config.yaml
n_kv_head: 1
vocab_size: 4096
activation: "geglu"
norm: "rmsnorm"
norm_eps: 1e-05
positions: "rope"
rope_fraction: 0.25
qk_norm: true
init: "uniform"
init_std_down: 0.0
train_tokens: 207400000
dataset: "wikipedia_en"
Each number is 128 + 32 x the weight over the matrix's rms, rounded and kept within 0 to 255. Layers, rows and columns count from 0.

# layer 5 MLP up, 512x192, rms 0.179, rows 392-408, columns 64-127
[[ 96  91 128 164 151 163 122 176 132  72 182 117 114 136 143  90 175 129 111 125 119  94  84 157 155 173 172 123 107 152  94 177  94 112 134 109  89 150 173 147  88 148 118 104 148 120 118 183  72 114 137 128 104 116 167 114 118 154  94 175 129 114  98 132]
 [155 153  95 196  16 138 134 200 162 120 169 127 105 152 134 141 154 133 104  99 129 110 129 156  86 127 134  81 189 108 100 146 106 100 118 207 140 114 168  95 150 150 126  97 156 174  87 205 162 152 151  25 104  49 150 128 154 160 137  61 124 138 147  50]
 [143 111 156 107 114 195 164 108 132 110 147 143 133 163 112 148 155 148 100 151 148 136 138  72  93 154  82 133  96 101 151 146 199 170 129  97 157 109 165 181 123 156  99  35 114 106 114 102 156 101 131 136  87 111 158 124 154 149 179 161 148 137 139 130]
 [194 120 107 172 128 117  19 121 123 101  85  92 130 103  85 164  83 122 152 143 137 161 126 150 127 151 150 135 121 161 116 151 128 124 108  86 152  89 149  97 118 151 150 153  79 156  86 132 108 125 143 138 170 109 205 166 101 131 137 148 117  85 148 141]
 [192 153 120 125 107 150 136 131 164 174 113 140 149 156 129 168 118 131 122 123 106 135 117 135 149 152 145 115 117 129 119 170 135  67 110 141  78 138  95 128 100 147 120 155 151 141 156 120 124 141  98 153 119  88 131 142 171  98 111 159  87 141 103  75]
 [115 129 153 164 136 110  48 172 133 128 133 127 139 136  79  86  90 133 105 119 106 116 168  72 123 118 106 118  95 108 101 178 178 133  80  81 156 171 123 120  97 116  97 119 126  85 149  84 123  95 111 144 155 169  69 171 134 123  81 188  90 196 170 167]
 [152 190 152  94 118 199 134 163 189 114 110 106  68  99  62  77 104 119 173 166 131 150 147 121 118 149 110  81  94 164 127 164 158 157 181 139 131  58 134 155 109 164 112  70 171 116  42 154 160 128 116  72 150 154 113  40 121 185  66 142 120 141 207  90]
 [ 72 111 209 133  85 139 109  96 220 106 133 119 114 165 104 110 106 130 109 103  85 130 106 144 188  97 105 126  53  77  90 129 102 176 120 151  96  92 152 171 210  71 133  94 152 175 153 191 161 152 166 120 129 175 167 146 112 108 168 124 179 106 160 106]
 [160 134 133 154 163 112 122  96 105 134 116 169 184 139 102 110 134 114 175 130  99 126 194 146 106 109 190 118 155 150  89 128 120  89  98  97 132 107 128 189 113 128 166 181 177 140 159 130  58 188 147 116  73  94 142 163 194 156 130  70  78 137 159 164]
 [100 120 181  94 139 128 135  87 158 156 131 119 175 125 127 135 181 111 116 103 119 150 103 127  85  87 159 114 151  68 147 143  82  70  79 157 117 114  81 152 114 118 157  95 157 103 142 134 154 174 104 225 180 161 137 151 198  95  62 173 126 164 165  97]
 [132  76  91 121 128 137 152 105 122 172 140 118  92  86  99  72 174 136 151 134 143 165 151 168 109 146 136 154  76  77  91 159 136 133 150 177 124 160  99 127  97  94 143 126 130 173  89 180 117  91 141 111 171  84 121 145 106 140 108  96 137 113 134 162]
 [120 172 112 133  94 105 110 138 126 201 132 141 111 148 135  55 122 161 137 104 121 155 147 118 106 137 150 101 113 103 102  73 129 156 135 143 125 195  96 152 126 131 142 120 129 138 100 123 109 138 148 119 127  85 114  84 156 169 120 134  71 129 135  97]
 [136  86 128 146  74 158  59 125 120 148  97 164 110 112 133 154 141 199 148 161  96 155 118 171 106 121 144 126 143 140 109 106 118  96 116 110  74 132 103 152  72 175 110  93 125  35 107  67 111 129 126 112  77 145 147  83 201  74 162 111 142 141 165 208]
 [175 151 117  45 146  84 161 116 164 196  80 164 142 153 192 197 135 143 136 158  88 151 186 115 136 123 134  83 151 146 155 123 188 157  96 105 158 121  97  90  19 150  89  96 118 151  94 129 135 175  94  94 121 134 142 172 222 106 148 105  65 143 141 114]
 [105 116 116 106 159  99 105  94 125 174 154 194 106 121 129  72  11 120  78 142 122  89 128  97 133  83 217 106 102  73 166 114 127  97 139 114 184  71 141 143 185 126 128 109 149  77  94 106 133  76 108 175  90  91 186 135 146 182 132  82 154 115 132 122]
 [ 91 114 122 113 105 129 178  94  88  50 189 179 140 182  35 150 185  48  71  89 179 182  74 175  69 162 128 124 101 154 154 127 167 134 117 151 143 129  98 191 194 155 109  99  51  92 147 124  93  81 148 155 146 169  72 126 145 103  33  91 128 118 144 122]
 [ 81 169 123 126 199 170 152 123 116 112 123 105 148 131 135 157  45 100 143 141 117 104 125  97 173  91 173 165 153 130 124 118 114 117 164 140 154  56 151  92 113  85 147 147 145 121 134 182  79 160 156 102  66  83 145 106 109 147 130 127 137 100 188 123]]
# layer 5 MLP down (transposed), 512x192, rms 0.0577, rows 392-407, columns 64-127
[[171 147 122 151 129 151 106  80 162 100 110  88  66 104 112 117 117 113 100 120 156 118  97  99 110 123 113 162 119 127 109 126 107 141 142 122 116 157 144 162  96 117 124 110 140 149 112 103  99 105 174 108 117 131 106 142 137 145 117 124  71 105 148  98]
 [ 98 168 165 123  84 177 162 163  94 125 100 204 117 145 149 132  80 161 141 119  96 152 119  81 101 173 139 202 173 116  92 177 111  86 157 178 141 161 112  74 110 118 120 167 112  86 121 180 109 119 162  51 139 145 118 103 143 152 118  78 103 148  96 105]
 [156 104 145 144  68 167 115 147 137 132  68  91 135 132 123 160  99 105 138 129 103 147 189 107  85  86 110 171 155 156 120 164  62 145 120 118 138 126  81 144 133 104 135 124 148 123  70 144 113  68 136 173 115 111 140 162 128  89 177  77 136 114 107 140]
 [151 151 147  94 128 183  89 100  77  46  87 111  85  87 101 116 144 189 120 168  90 129 183 107 131 144 149 123 179 128  99 154 128  86  74 164 113  42 149 133 160 115 185 178 136 145 196 104 174 112 143 175 105 165 142 165 128 113 129 125 102 158 126 151]
 [141 104 106 151 119 110 103 204 109 134  64  90 144 129 117 129  92 157 125 145 192  51 112 126 156 110 130 134 140 146 121 132 148 121 125 153  80  90  97 164  81 117 119 161 107 153 168 139 116 139 127 162 169 147 131 120 130 104 146 138 127  78 161 143]
 [121 111 173 174 171  54 201  94 155 105 132 142 147 148 148 129 155 116 126 134 111  89 126 147  93 109  90 169 130 100 198 107 196 169  53 104 164 114 173 196  34 157  68 108 177  81 196  91 120 176 112 140 137 168  78 131 205 137 127 145 125 101 192  99]
 [166 146 141 153 148 108 246 171 134 101  90 197 141 184 175 118 145  51 153 148 126 153 154 180 141 135 116 145 145 147 115 134  54  39 132 108 114 108 169 194 185 200 155 161  98 179 116  67 163 118  19 116 128 132 146 125 127 131 136 163 111 113 171 136]
 [ 90 135 212 104 102 157 176  91 111 103  98 123 152 118 120 178  88 156 121 133 175 137 118  86 109 135 112  83 198 143  95 128 172 140 108 159 137 219 135 106 181 127 142 127 112 157 134  66 108  94 178 133 132 177 118 109  98 195 112  90  88  95 143  94]
 [172 152 115 154 132 133 101 130 123  91 113 125  98 110 135 107  95 139 126  57  94  46  83 152 161 151 121 132 159 183 120 140  93 134 133  85  85 103 152  51 133 106 111 137 182 191 151 124 175  59 169 120  50 158 127  75 115 144 150 142 107 142 137 141]
 [ 89 135 132 117 129  69 121 140 123 101 128 109 151 158 113 152  96 135 204 152 167 144  95  95  88  93 106 142 129  92 125 141 149  58 144 145 122 103 152 135 100 129 105 116 142  93 167 137 142 117 110  61 158 150 123 143 157 168 155  38 127 149 131 102]
 [120 160 132 124 120  99 105 147 180 133 102 171 173 126 103 154 148 172 120 115 115 149 117 128  93 151 141 114  90  89 115 165 108 118 119 133 106  91 123 126 119 130 103 116  86 136 118 120 145 165  80 138  64 111 109  89 125 101 121 124 124 121 132 122]
 [163 112  83  72 187 157  61 199 148 119  97 169 103 114 156 130  94 174  95 119 117 135 128  75 145 112  98 161 146 115 146 146 152  96  96  86 142 138 148 102 115 144 141  88 179 119 128 134 146 141 173 111 133 118 140 104 162 140  79 139 110  80 104 121]
 [107 145 131 104  80  93  87 124 185 157 113  83 117 103 149 151  93 175 100 175 190 110 116 132 113 160 143 177 126 186  92 120 116  94 117 131 122  67 103 188 106 112 121 184 109  91 124 121 118 105 130 141 122 101 129 123  93 132 167 107 129 110  89 180]
 [120  83 110  85 193 124 113 110 181 166 130 108 179 175 189 122  26  94  73 174 146 103 161  92 155 123  60 168 114  98 106 195 159 164 126 166 162 132 130 162 129 128 127 143 140 226 172 118  87  35 122  90 111  93 167 106 166 117 153 150  89  93 154 152]
 [ 89  30  72 146 174 154 108  88  96 131 142  56 111 100 135 108  95 140 143 121 164 158 110  81 162 136  39 159  83 103 218 174 132 145 122 100 134 118 127  95 141  62 172 130 130 123  92 214 105  99 130  38 154  86 143  65 143 167 111   7 116 147 121  10]
 [179 129 132 147  94 150 101 173 138  36  72 194 151 139 169 108  99 140 129 114 131 179 124 159 107 131 156 107 140 179 147  64 143 134 150  88 110 184 165 119 225 143 154 110  91 158 119  81  53 107 192 109 162 145 100 105 176 107 181 118 127 149 100 121]]
# layer 5 MLP gate, 512x192, rms 0.166, rows 393-408, columns 64-127
[[131 155 172 166  97 100 158 128 104 114  90 152 124 154  95  89 205 161  86 126 115 172 145 186  82 115 135  96 146 150 117 152  88 138 141 192 168 119  46 118 133  52 110  81 106 100 173 156  87 114 106 105 141  69 134 118 145 147 154 126 111 191 157  60]
 [114 168 165 107 178 100 151 129  22 155 125 121 167 102 108 179 131 136 145 134 150 158 140 128  75 207  95 154 172  95 139 176 134  89 102 151 109 109  80 132  99 121 103 129 133 100  75 163 144 142 117  99 136 134 192 136 127 166 142 129 133 133 133 131]
 [ 63 156  86 138 117 142 153  41 145 105 126 130 178 104 129  89 160 130 167 181 111 116 152 171 130 159 157 132 102 154 161 176 149  99  80 110  96 106 129 124 154 190 146 138 157 129 130 190 101 132  88 119 108 127 138 178  70 192 149 156 140 138 123 122]
 [110 149 130 141 130 155 106 147 140  98 130 109 132 147 135 151 232 173 153 152  97 100 109 154 107 152 146 153 124  98 146  99 134 130 124 154 111 182 108  82 110 133  78 168  68 109 148 177 142 129 136 153 132 135 103 135 115 153 110 135 151 149 162 216]
 [131 200 170  78 115 165  94 195 128 150  55 127 131  79 143 124 125 133 123 153 168 166 129 186 178 103 140 131 122 132 134 104  72 133 147 149  67  65 166 136 158  97 140 117  88  88 200 157 147  81 188 138 104 128 138 133 133 125 111 114 128  98  62 170]
 [181 165 154  92 107 115 150 131 126  93 124 141  94  63 129 139  54 136 144 122 143 199 127 182 146 153  95 128 156 139 113 135 110 177 105  76 137 104 173 138 204 155 224 106 101 136 180 150 126 119 139 119 133 103 131  91 108 173 144 133 170  89 161  94]
 [186 146  54 124 155 125 129 164 172  97 164  94 219 122 163 143 107  79 171 165 185 194 175 110 141 158 181 117 149 179 111  79 142 126 122 133 126 144 106 133 133  87 144  66 141 157 100 136 147  90 113 185 173 163 122  87 140 161  79 169 101 110 148 144]
 [123  85 117 120 143 141 144 130 116 115 142 196  99 106  92  61 154 128 142  64 151 155  90  75 136 143 145 103  70 141 144  98 152 100 131 136 111 111  61 118 200 137 135 141 116 125 149 176 110 133 122 168 126 121 145  96  76 130 133 104  24 140 149 162]
 [145 144 158  97 122 188 128 136 168 146 117 124 119 143 128 122 165 141 102 153 168  96  79 130 126  44  91 117  95 142 106  97 127 104 110 117 119 139 161 135 142 147 120  80 155 125 138 147 132 208 117 150 117 117 144  80 138 105  92  59  92 123 121 183]
 [121 172  99 151 108  82 139 115  96  66 124 118  96 135 124 104 145 112 108 192  87 148 107 125 156 103  99  64  70 120 183 165 111 174 140 165 142 155 114  69 163 117 143  85 146 168 139 156  97 144 150 107 108 116 120 110 145 172 140 118 109 115  90 110]
 [127 132 123 121 158 135 157 186 117  89 126 117 154 104 140  86 108 110 121 163 157  53 153 150 116 226  54 117 170 167 194 138 160 133 169 100 143 154 138 122 164  94 162 176 151  86 130 138 159 176 128 131 112 108  97 157 175  96 206 178 150 169 128 115]
 [116  86  99 131  86 105 110 139 140 126 186 110 133 149 126  64 129 128 140 153  93 150 109  69 147 142 128  71 144 127 136  52 153 156 133 129 136  93 128  30 138  34 101  98 153 138 148  95 167 117 169  66 107 174 169 122 160  56  94 158  97 109 115 117]
 [128  87 139 162 133  99 179 150 148 110 142  94 100 160 117 117 123 141 130  99 106 105 198 133 144  69 101  82 108 109 162 138 140 150 110  94 201 103  82  62 100 107 114 132 154  80 122 112  88 126  95 128 128 115 183  64  96 131 142  85 163 114 111 133]
 [168 101 161  81 150 175 156 123  42 110 154  99  86 139 174  50 136 172 168  78 113  85 153 180 116 121 122 156 101 145 148 101 118 135  76 197  81 104  99 136 145 105  92 115 117  87 181 160 111 111 137  99 126 119 140 129 114  97 120 168 142 175 149 132]
 [106 119  87 162 158 114 131 114 126 100 183 142  62 134 158 117 173 154 168 222 136 169 138 183 108 149 107  88 121 182 122  98 131 119 131 180 162 221 129 110 162 133  95  28 126 118  56 136 152 121 114 161 131 104 169 138 138 238 104 149  95 147 137 206]
 [101  31 115 148 134 162 105  90 108 158 111 136 121 147 110 100  65  82 189 107 148 168 109 139  89 114 106 131 140  83 118 181 147 129 141 140 107  77 102 142 165 108 130 160 204 157 104 130 122 141 132 183 111 109 160 105 179 129 128 147 143 117 120 173]]